Each number is 128 + 32 x the weight over its row's rms, rounded and kept within 0 to 255. Layers, rows and columns count from 0. Numbers have three digits each. The size before them is the row's rms in percent of the matrix's.

# layer 9 MLP up, 768x192, rms 0.178, rows 223-318, columns 64-95
105:119102129173175126191109145178176123140087114146132158116142145110105095089122090168150127131119
096:132163083161106109060123097108137115103093143120136135179115113090097141097124087132159102073173
109:081144106107105157085125058136104103193078152165084123108140194100134141171104129114165115106109
094:122166076141104111107162104085176178131065112142133101158114085134115086083133105133183123169135
101:130097129112228135153140180089161155160153084122149107092155180078121093155095125112157118123107
103:154097114137130116187083141132138113122138109080145149124139177098164176165103158105141110118073
105:149184088118103137180090074151066163093171135190189130134173164138134070075169140151082084157110
091:092110105157103108158115103130128166127119132109125098149200132124080055115096161068155100133134
101:083142104141045179112101169170129127165089091111150121160133072113088135192147147084110140159117
096:093121105095137134131139089116138084121128131142106129124084099151073123157149120168171157067126
102:194205131125095109093186094160163109162103098139179143111135110117122111158169154108096131147163
111:158088122127146161221128136096172142108113117177074133178090115203151106143141162138135147128099
105:103141088167069127127160158123121157129139055133088105136042131097111170131143068162095086127112
101:069099112131112117099073123120147115170133126103185122099142169148041108119077138090139115158168
087:111146135121082158182105074111146152153108131126133145138095084119149129139153097136084202108104
098:117136134237103152072093099117106125078141142124136117134131099137093125068095167165091110116084
095:152157128183115105146091137147108108123148137142168154134143150166088123141087172166125089184208
120:169217136151097151083057110122092145104126148118145118115118149182084114147157166122147192095123
105:151173112120086192146112145137139105135132136089133132152182133139113157137130140174224116123176
101:173126125095098108151051175111120120157166125107118101108135085116092170140119143128169102176062
092:121181125170087097115127177162167111121144138094112075119110172119100146124095152109077146100149
092:059139122091127146175141082124084127135102089137091118108117138137109098092131040131086164133131
096:107091156064117109117146160101138154143171100083140150090110100075141114133103148116082132097105
096:102146116141069147151100172121139096093115030131141153116132057137103123092184184163096126111128
103:107162094175178176073124128171107140144155130081171087113176107131157129156127151126101109159080
106:112165163106151135120099130117160137064109104127148111096179134089167142105068091111131114182128
100:102109173134138119135107079159121104112089106113199011181137155140145171141135148158135140095080
105:086109112104122130145120122112115153105115109087137158160126110145127176126188112144117147135120
106:120135151127096064117157146116101190168125112126140118145077102095189131109101135109117161142093
108:141097100132118126155117196088125170117144148224124145059079185137094155075114150126150088163097
101:131184116126152140099115115102098123106215102053110182121112113121106146137129176179145089135089
102:111179171184176172158125154140157099117166121123072138091202103112109148149162113104077145095176
107:132128093094095163040112077144108166111191116185100106127090159120158108130149149135097129149113
109:150114097024144118124128095145125150129123075103200153185201124121179100131110071161112132114119
092:069105148094161154095131184157121112156184157128147103102112173125138092124144083122115133127152
101:115171121126135112182113143116160120126103127109160122085130109164100095126191105070112117144126
096:186092144175140111122174104104076134135160109119092143148180118149092142098117146129159132175102
099:129086134159185095104104103146117142133119108117199111149175090094156118088138132156043131132091
103:091147071127141155075148119097139096067157121150186093183166192143087151154125130048146125124142
096:109128110141121166086091084134122137141139099091114104187128169091093158157114109127153124102155
107:154115108095149077142113135094145131131156120101186075109160159132156104137176097091122112107158
109:110170101142111104087111135115145150095101172127183174105082101094163113118108225095107129122159
096:120134131158078101112110085119106144125138105098149099130166182107156094105157118073132152155104
104:106161142144166093162156107144112135065135161121151152195131054175105102128115144124126159128100
090:094161080132086118102157106084099089177162120116145096091180187106154076158165140183161130087155
113:155166136092126104092118133117093179059179131107116062117147102127120088123170104093219159172127
096:119149120085168094111162136124121120076129113117123197214123133149109166063113082116096142146121
104:090115129116112161109128214125113093152109134126142115070130118056090098180121164137137103219133
094:139158139150175142144117167105167182110107091183094129151162145044053133069118147120111093125038
091:140121141174143096164170154129149122129172135098130109143134165139120152017137140123140200122150
108:095128123136171168129107149109135194137091176125087145094134147166141071118120155191082116140130
104:159059105151123136080104172134184131136182130148132140138164080131203155154152155188137085117162
105:116096139100183166138105166164161142083108160161182126158160127179157111162176107148141111138127
100:133102142174168132227074129106147176152079097100136142120209164112182160151170174119106137106123
096:164124086107056165108099101125127219098078166123152110159137068063106095151090082123111122164111
113:136148163119137131168125095076136110075097113136123132129180179127103073118139123181122175118113
105:128142115089144162133084095087165125111105149198111083080135066135156094085137109112117087116134
097:127176082158169192142185095123152150100102075109142130180123159146139161182118112144115131192154
101:133047129151108108103151120076099127116136100150125117107104159119135068196141152140163134140082
108:123117166082112144120136158118135081113172083116181110159092114109096081125149143145142109135134
092:162180184127146186190121110124129120146157139160089145170130190127173091157195120147124106139083
097:133094106164081147131114116165152126171142128133160129050122118097138101129105138138105106152181
104:123168185099109183144117137139084126123092172117243104105135172121091169127147171127126161143122
096:129131099127091152166082111088066156184149157174129142119085122157130169170139112129032131096061
100:089163146105137154162065073106112109102145172100086112161154069136073118117082151144130148092119
092:171128134165155166141088067085136097127130092144129099126100166108128082105106070120180126099141
098:141141012134122154171149127080064135113162072164142131141144212149140137116139150122108146124131
104:137119155140147133128134151087161130148124145082123093094110185109159134028146118126137155134140
094:098154068163150148139151116163117140157136098166195131140087178075107097149118177153145080137094
101:191087165147164157191134105130145175166154148074152141149165117090114148107157139153129149118076
107:125131174104168126129132149128169146098158154122136099123108081065173081183125147165154097195151
104:111157134116109155107114132092089128156125143102108137116056132078146116092124089145150155203115
106:141075108106115127132144099114144186132063144109128035103149122133107124172075152123158130176163
111:068125102130073113105177117158107115197099169109188130113105139138100061069177140105159167107093
104:092133136098185108104124179106089169139098106099165116115151131138097101129113148155157107102093
096:164107129138167154145101147125142164098095114176139074161112131125167139051135103129130149200115
098:091157115163168106126126104144134147138121144101177064137139061147126097159134170153135123168142
093:152133086120143127135161148137186180122114143050169083126138142107065181119112153150185093093155
101:148127123143053122146133114146131091127121145139062057113120120127102118139066097129185131158101
096:131081128090121176158129147145165193107131119105080105062128189196144146137129149087145150108143
097:124090063139153129160135180138061178096115131159190180143113133123152188132118095125085157138094
103:163103101137060169160127102164107133127137154127085134145110122095129210100196166152096202136142
091:092154148083144152088134126115108124121169136112161122105109181133089099160170166169114145156066
103:115078133170084168071120136139059141106138125111148127082112107158116144094177093142153129113127
099:185095071064146189109153124147101093122194108100115164156128074122169146177158117147136150141191
097:108157137124029113208181151099054120201117150116098135193111150124156142125155136133206131162127
104:167146158118111161079113076067153143151176112164083158151051165122092140177176156149135131101109
101:083090149139114109096134119146144160120139173091111101176111103154114126161109149119130163165164
098:087133171159139057069189179128109172120112115126108067098152110125145122093124114173068115122133
100:137099157145136124121143138129115126162169081095073093133125094100135122162157162092207131148101
100:226058042162123098173073146083153143098099119119098112107151119089174074121135167191138069143153
099:172127100143089108166130127162157157128150087135132177150108164114112093167148153193119107119151
102:227150116160090102092109152100123126155158088136150147179186151181140100199143181108137111098094
106:202129086148085133114167102119187108135171099129131136092143124155063134095144103123158146118129
105:162189184154118134145094143096156114098160177144161060108178182168133112105156123121168119141121
099:155108212109099065133173105115112125134146123149181131112081197135100090162111093135130100106131
# layer 9 MLP down (transposed), 768x192, rms 0.18, rows 223-318, columns 64-95
100:125124137119121082151123148160118139138149183132152170167127158085163163075149103131138048109124
088:122107152125139147141193136168162179107099140169147140047151104156145173142105129150118166127145
106:168125113107086084093165167112130136129093130082117137100161099134115178076183110148105180101102
091:160120161155116128144093100137197121078191175132158174114173171167188103155130188161092145134135
094:093162108148113126109146187123097094080157097070172115088106150120151100126148098098182109108085
108:098142163103100080109143142112184144135178082108089170171147127137156155134117108107103097171118
099:141180118087123111116167145216111149118112116133142107138094090108124115083158135119127102175105
090:132151105156118104137168100131133143215099125187135169107119095159135210148082099201107151088093
103:103107097112131179103177119174173129083067082103136147109099113060129140154146133111194113117097
103:090099123133141117065128108105127113103119183104108138113107168210188131106114111132168119195160
101:096152097142181109139157128073138081091139144097106086097104110140047189143112125113126164134109
109:148121130046144132110173157181080167123165155063171110138163124117150144102116136095110126131116
093:137131126118127111161049171148069124192178146086101171126202119149072132132120161143118088100162
103:178078147092110127147135127129156138155120082159063080053114142123115097179094107070094120146196
086:129099180078145166098117136101100106190132140138155135097101164133123148174113053096124145182094
090:111149105096110182135120167083133102154118100141161130091111121080127106163161090143182100134164
095:173144113150117136102153134202124197115136137091150159156171080120089177112106140110135191116161
102:064129113198118091172144163127097158065130099112115131128124135134080093126076158122175132116124
095:138130167114131123130120122178128111118050137164148176090070117091106167077090149148146117131088
099:151142132139115148075176082142137140147089125078131140128148145083134138125102085076109077078139
089:136106086113150166146146061066073193141103063107134111118164051126150129138200143113140163121139
095:114163152130172177112148155173143156123112146114169097158131141194142125106076074137114139110126
098:089139115151148116137137114136146166104126147110175163152157132132102051137082071109079119075140
094:112134183078157130136124090169139093111137067109110143137171157163153131084116097092127039127145
104:089140137163126117104154162127161127133189135089132099126124103099130177176097122085144142184171
090:195143163115076089101161132138169148162123102110149134163144108172106121093169127112141140111095
100:118106068130153122105123113126134063149109138101086155118073119086082157156190055134169113169150
100:063117153146161084116121131073095115110120102128139051173167109079102184120190122149118094156131
110:161082156120126158137162097200133174085176079161037143195145084144125094177112086101135143180124
103:130101144146131148119092107121114151116120076087168072163072161095146103147101095148152173102087
098:166044140171164108182163170144137160105105118146127126107144087094111145111145153099121139159132
090:132133155080158108110211054053148125157155136082135143120162136133125118156118196135101124151135
103:107176080087088069114084156192113117141087155117167145191133113136102105073166151126149117142130
103:097154152038098127164131091153194116089065112148132090153093130123187126125150125095131133098097
094:159120112189177115120144171097057197081064105128182113114117102167106170155111125104132060084156
098:123165120119150133094071164143131086173152134121077173162075111103076122152143142121066074138152
096:068162151134186155099145188106160179133078157142177073194131133139195061138139083129091049162140
098:159140127107075096107141047153109143085167122151116089134172105125168084111135107122171118178169
107:145113081087133140125169076120143083085107105152114117162102143131089150143147088162144168145134
087:137165138146109146132157192125119146105152210160156089138114104123147107105107143188139126173088
101:163191174202177091084146105074157119072099175136088112113111157145075095145171092128099116167092
100:139151140119123118100137101153170147144134137148120133110143108106142168145139072130191220176127
086:148133129125143110108195172111138101145136079168138079169166155118101146038103127131107146142180
107:091161138094134064134153158131123119110042096088116109096173110129132118149110142120144135158125
094:119114138063151174140141149117147134115089157160141171118125146154128137159198182086075128108152
112:096119158134128117112146132110082106188117156125152144170097113065074124117102137144139156052143
091:113144072122163178180192125148090133173137155096110136159119133149108130121128148073137140072098
106:140142120112148095174149124160054118131132124130177115131113150072148135104105175182152152128024
097:139099097123115113174166188116076066160140098114184132108167166122154077118102085070176149091170
090:105146200062144087110085135104128111142116120150070153108113145123148199125125098130152101114150
110:095118135145069162129158180113175125137110081108168071092153163154122155125177108139176157097097
109:119117165124058134184119142109113099094142150102144118068106130115139105151181159114120120113101
107:122117101103158180058106119127150128106137128159171112088133112130162156138109134133128140102118
100:132099106077076143120184154147111186078177079075127146117118120121127161106050123145164140119128
092:122112136143187095085143165142122124134137167160098092103114156131131137073126138140091092131079
104:098126153133129119077050164133087168143080122101132079173067100141166171091091147093123088120125
114:149093113111130084120086101150038152148157098126129157105123141194068146134138086129110118121147
097:126145081147174090116099098159147156133159127162165167173128087108173075131104118127145114054111
109:127109157070107082123174130147125126144147116121095103106180121179147139169141115161135020122161
112:136142137166142129112200108149140124119123100084096177131163112165109079069142090071125191107128
095:133104136127149127163100088177124104122131140084172173078091119120153149164136163140138101120135
091:127182153078111102165150105119151141090054125113167113084070146125167152129104136112148090164135
104:073150087153145183136154153132128064149145124173111122151127051122166145110123111201133183133128
093:115077102187200148085085160130128112125091106160080127082133143194179107091123095130140144136164
100:095103114085157173102166151166074143101088058161103211116107136134090126088111162157125134142066
107:107105086054150116169072131134138039180105138127200109072172116121084103175111113109101113082147
100:106141157110117170139093185122151100166104120077119148107112119123155163174061164119104139159073
102:111110122091134086127141193105124134131135118143177160188142129066132124157171118021109098137142
098:167088166091113167154109111094158098105117128124154128140171132099093150113162106108158063152114
103:110127094078132106116137182186109128144127140167127152070134128155054177155096136105149167133113
112:169113142083124081071155172122158084138143131118132122100167104137073146157145154151130188073100
111:079121153126096055137118147096064089131207141112142097109149153149092164169137091156117162125158
109:130121182129148147166123130091043136131127198099146088129097091151076105143159147116120152085146
108:104147099126121148104057134139145108105125120135132159111078084152074079102104150176181130104048
111:092105170116132084165124123062121105190202156081151125206116158114136154146093077090096151095151
101:176036124128127098108211114102063094118103125151077084096158137163055176149071151169138140179159
099:187085150130123080098098083153128089114123165120077150148124175114097199160144138110127127146206
094:141129097141058102097111135149112098116112128164097097067080090083062086107126088115101087142072
094:141140117171121165127106044121145132144101110112147126175139140137159115169144105121062173096134
106:123137114116129132097104122116066162169168155219066148160124065159112078123186156099136096156147
101:100102197184121119118056126122153130179186098173096134129109119103098139157093171156123159084093
098:155165144078183135163116161068177131116098183083142139104192094106118129130084094094174107122135
097:157097085135166126129155096138062123171106144135169105076152137196146066095165140115124100116092
102:132182095175107132198157167157134128172090085118132104122143134180154101131081148120131100070123
098:130158190144067126193114147159093138142090182168180116102128159124118103100124138123162126160097
101:197134117104138110085154171167137130123202108106161138127159083117132074092088172155107116066087
101:113096156121105134096061107157158146101141117138144144153173124173091130119165147153125116091120
099:108133121074093114152110180215128078167125086150151096117101109111083166087088177116129122162133
096:102168172159094129133160124135173066124177126115126102146169158112103143097073061163108203112128
098:083157120054105084149162129162113136101107136116108157113108163111147112152160115134136122168047
096:162153184132109105139118123170189068103113166127108174157138140070124165119058125088058088050129
096:094143057180098125110115156119102101103066111091133108125147099152121088138168097162142106178083
101:128121184066125102140113140104022095159086112127112204082110159117146099122171129164157125096108
102:108096101167152143163081149134084102080105155131152140111140100193163099124120149142130150113079
094:108130081148107144160102164087103173151143145098157184100098136075143106188132129129093079072139
105:146123131115142127137138165179101127106060072129106104142114001151100114155158139107050136121132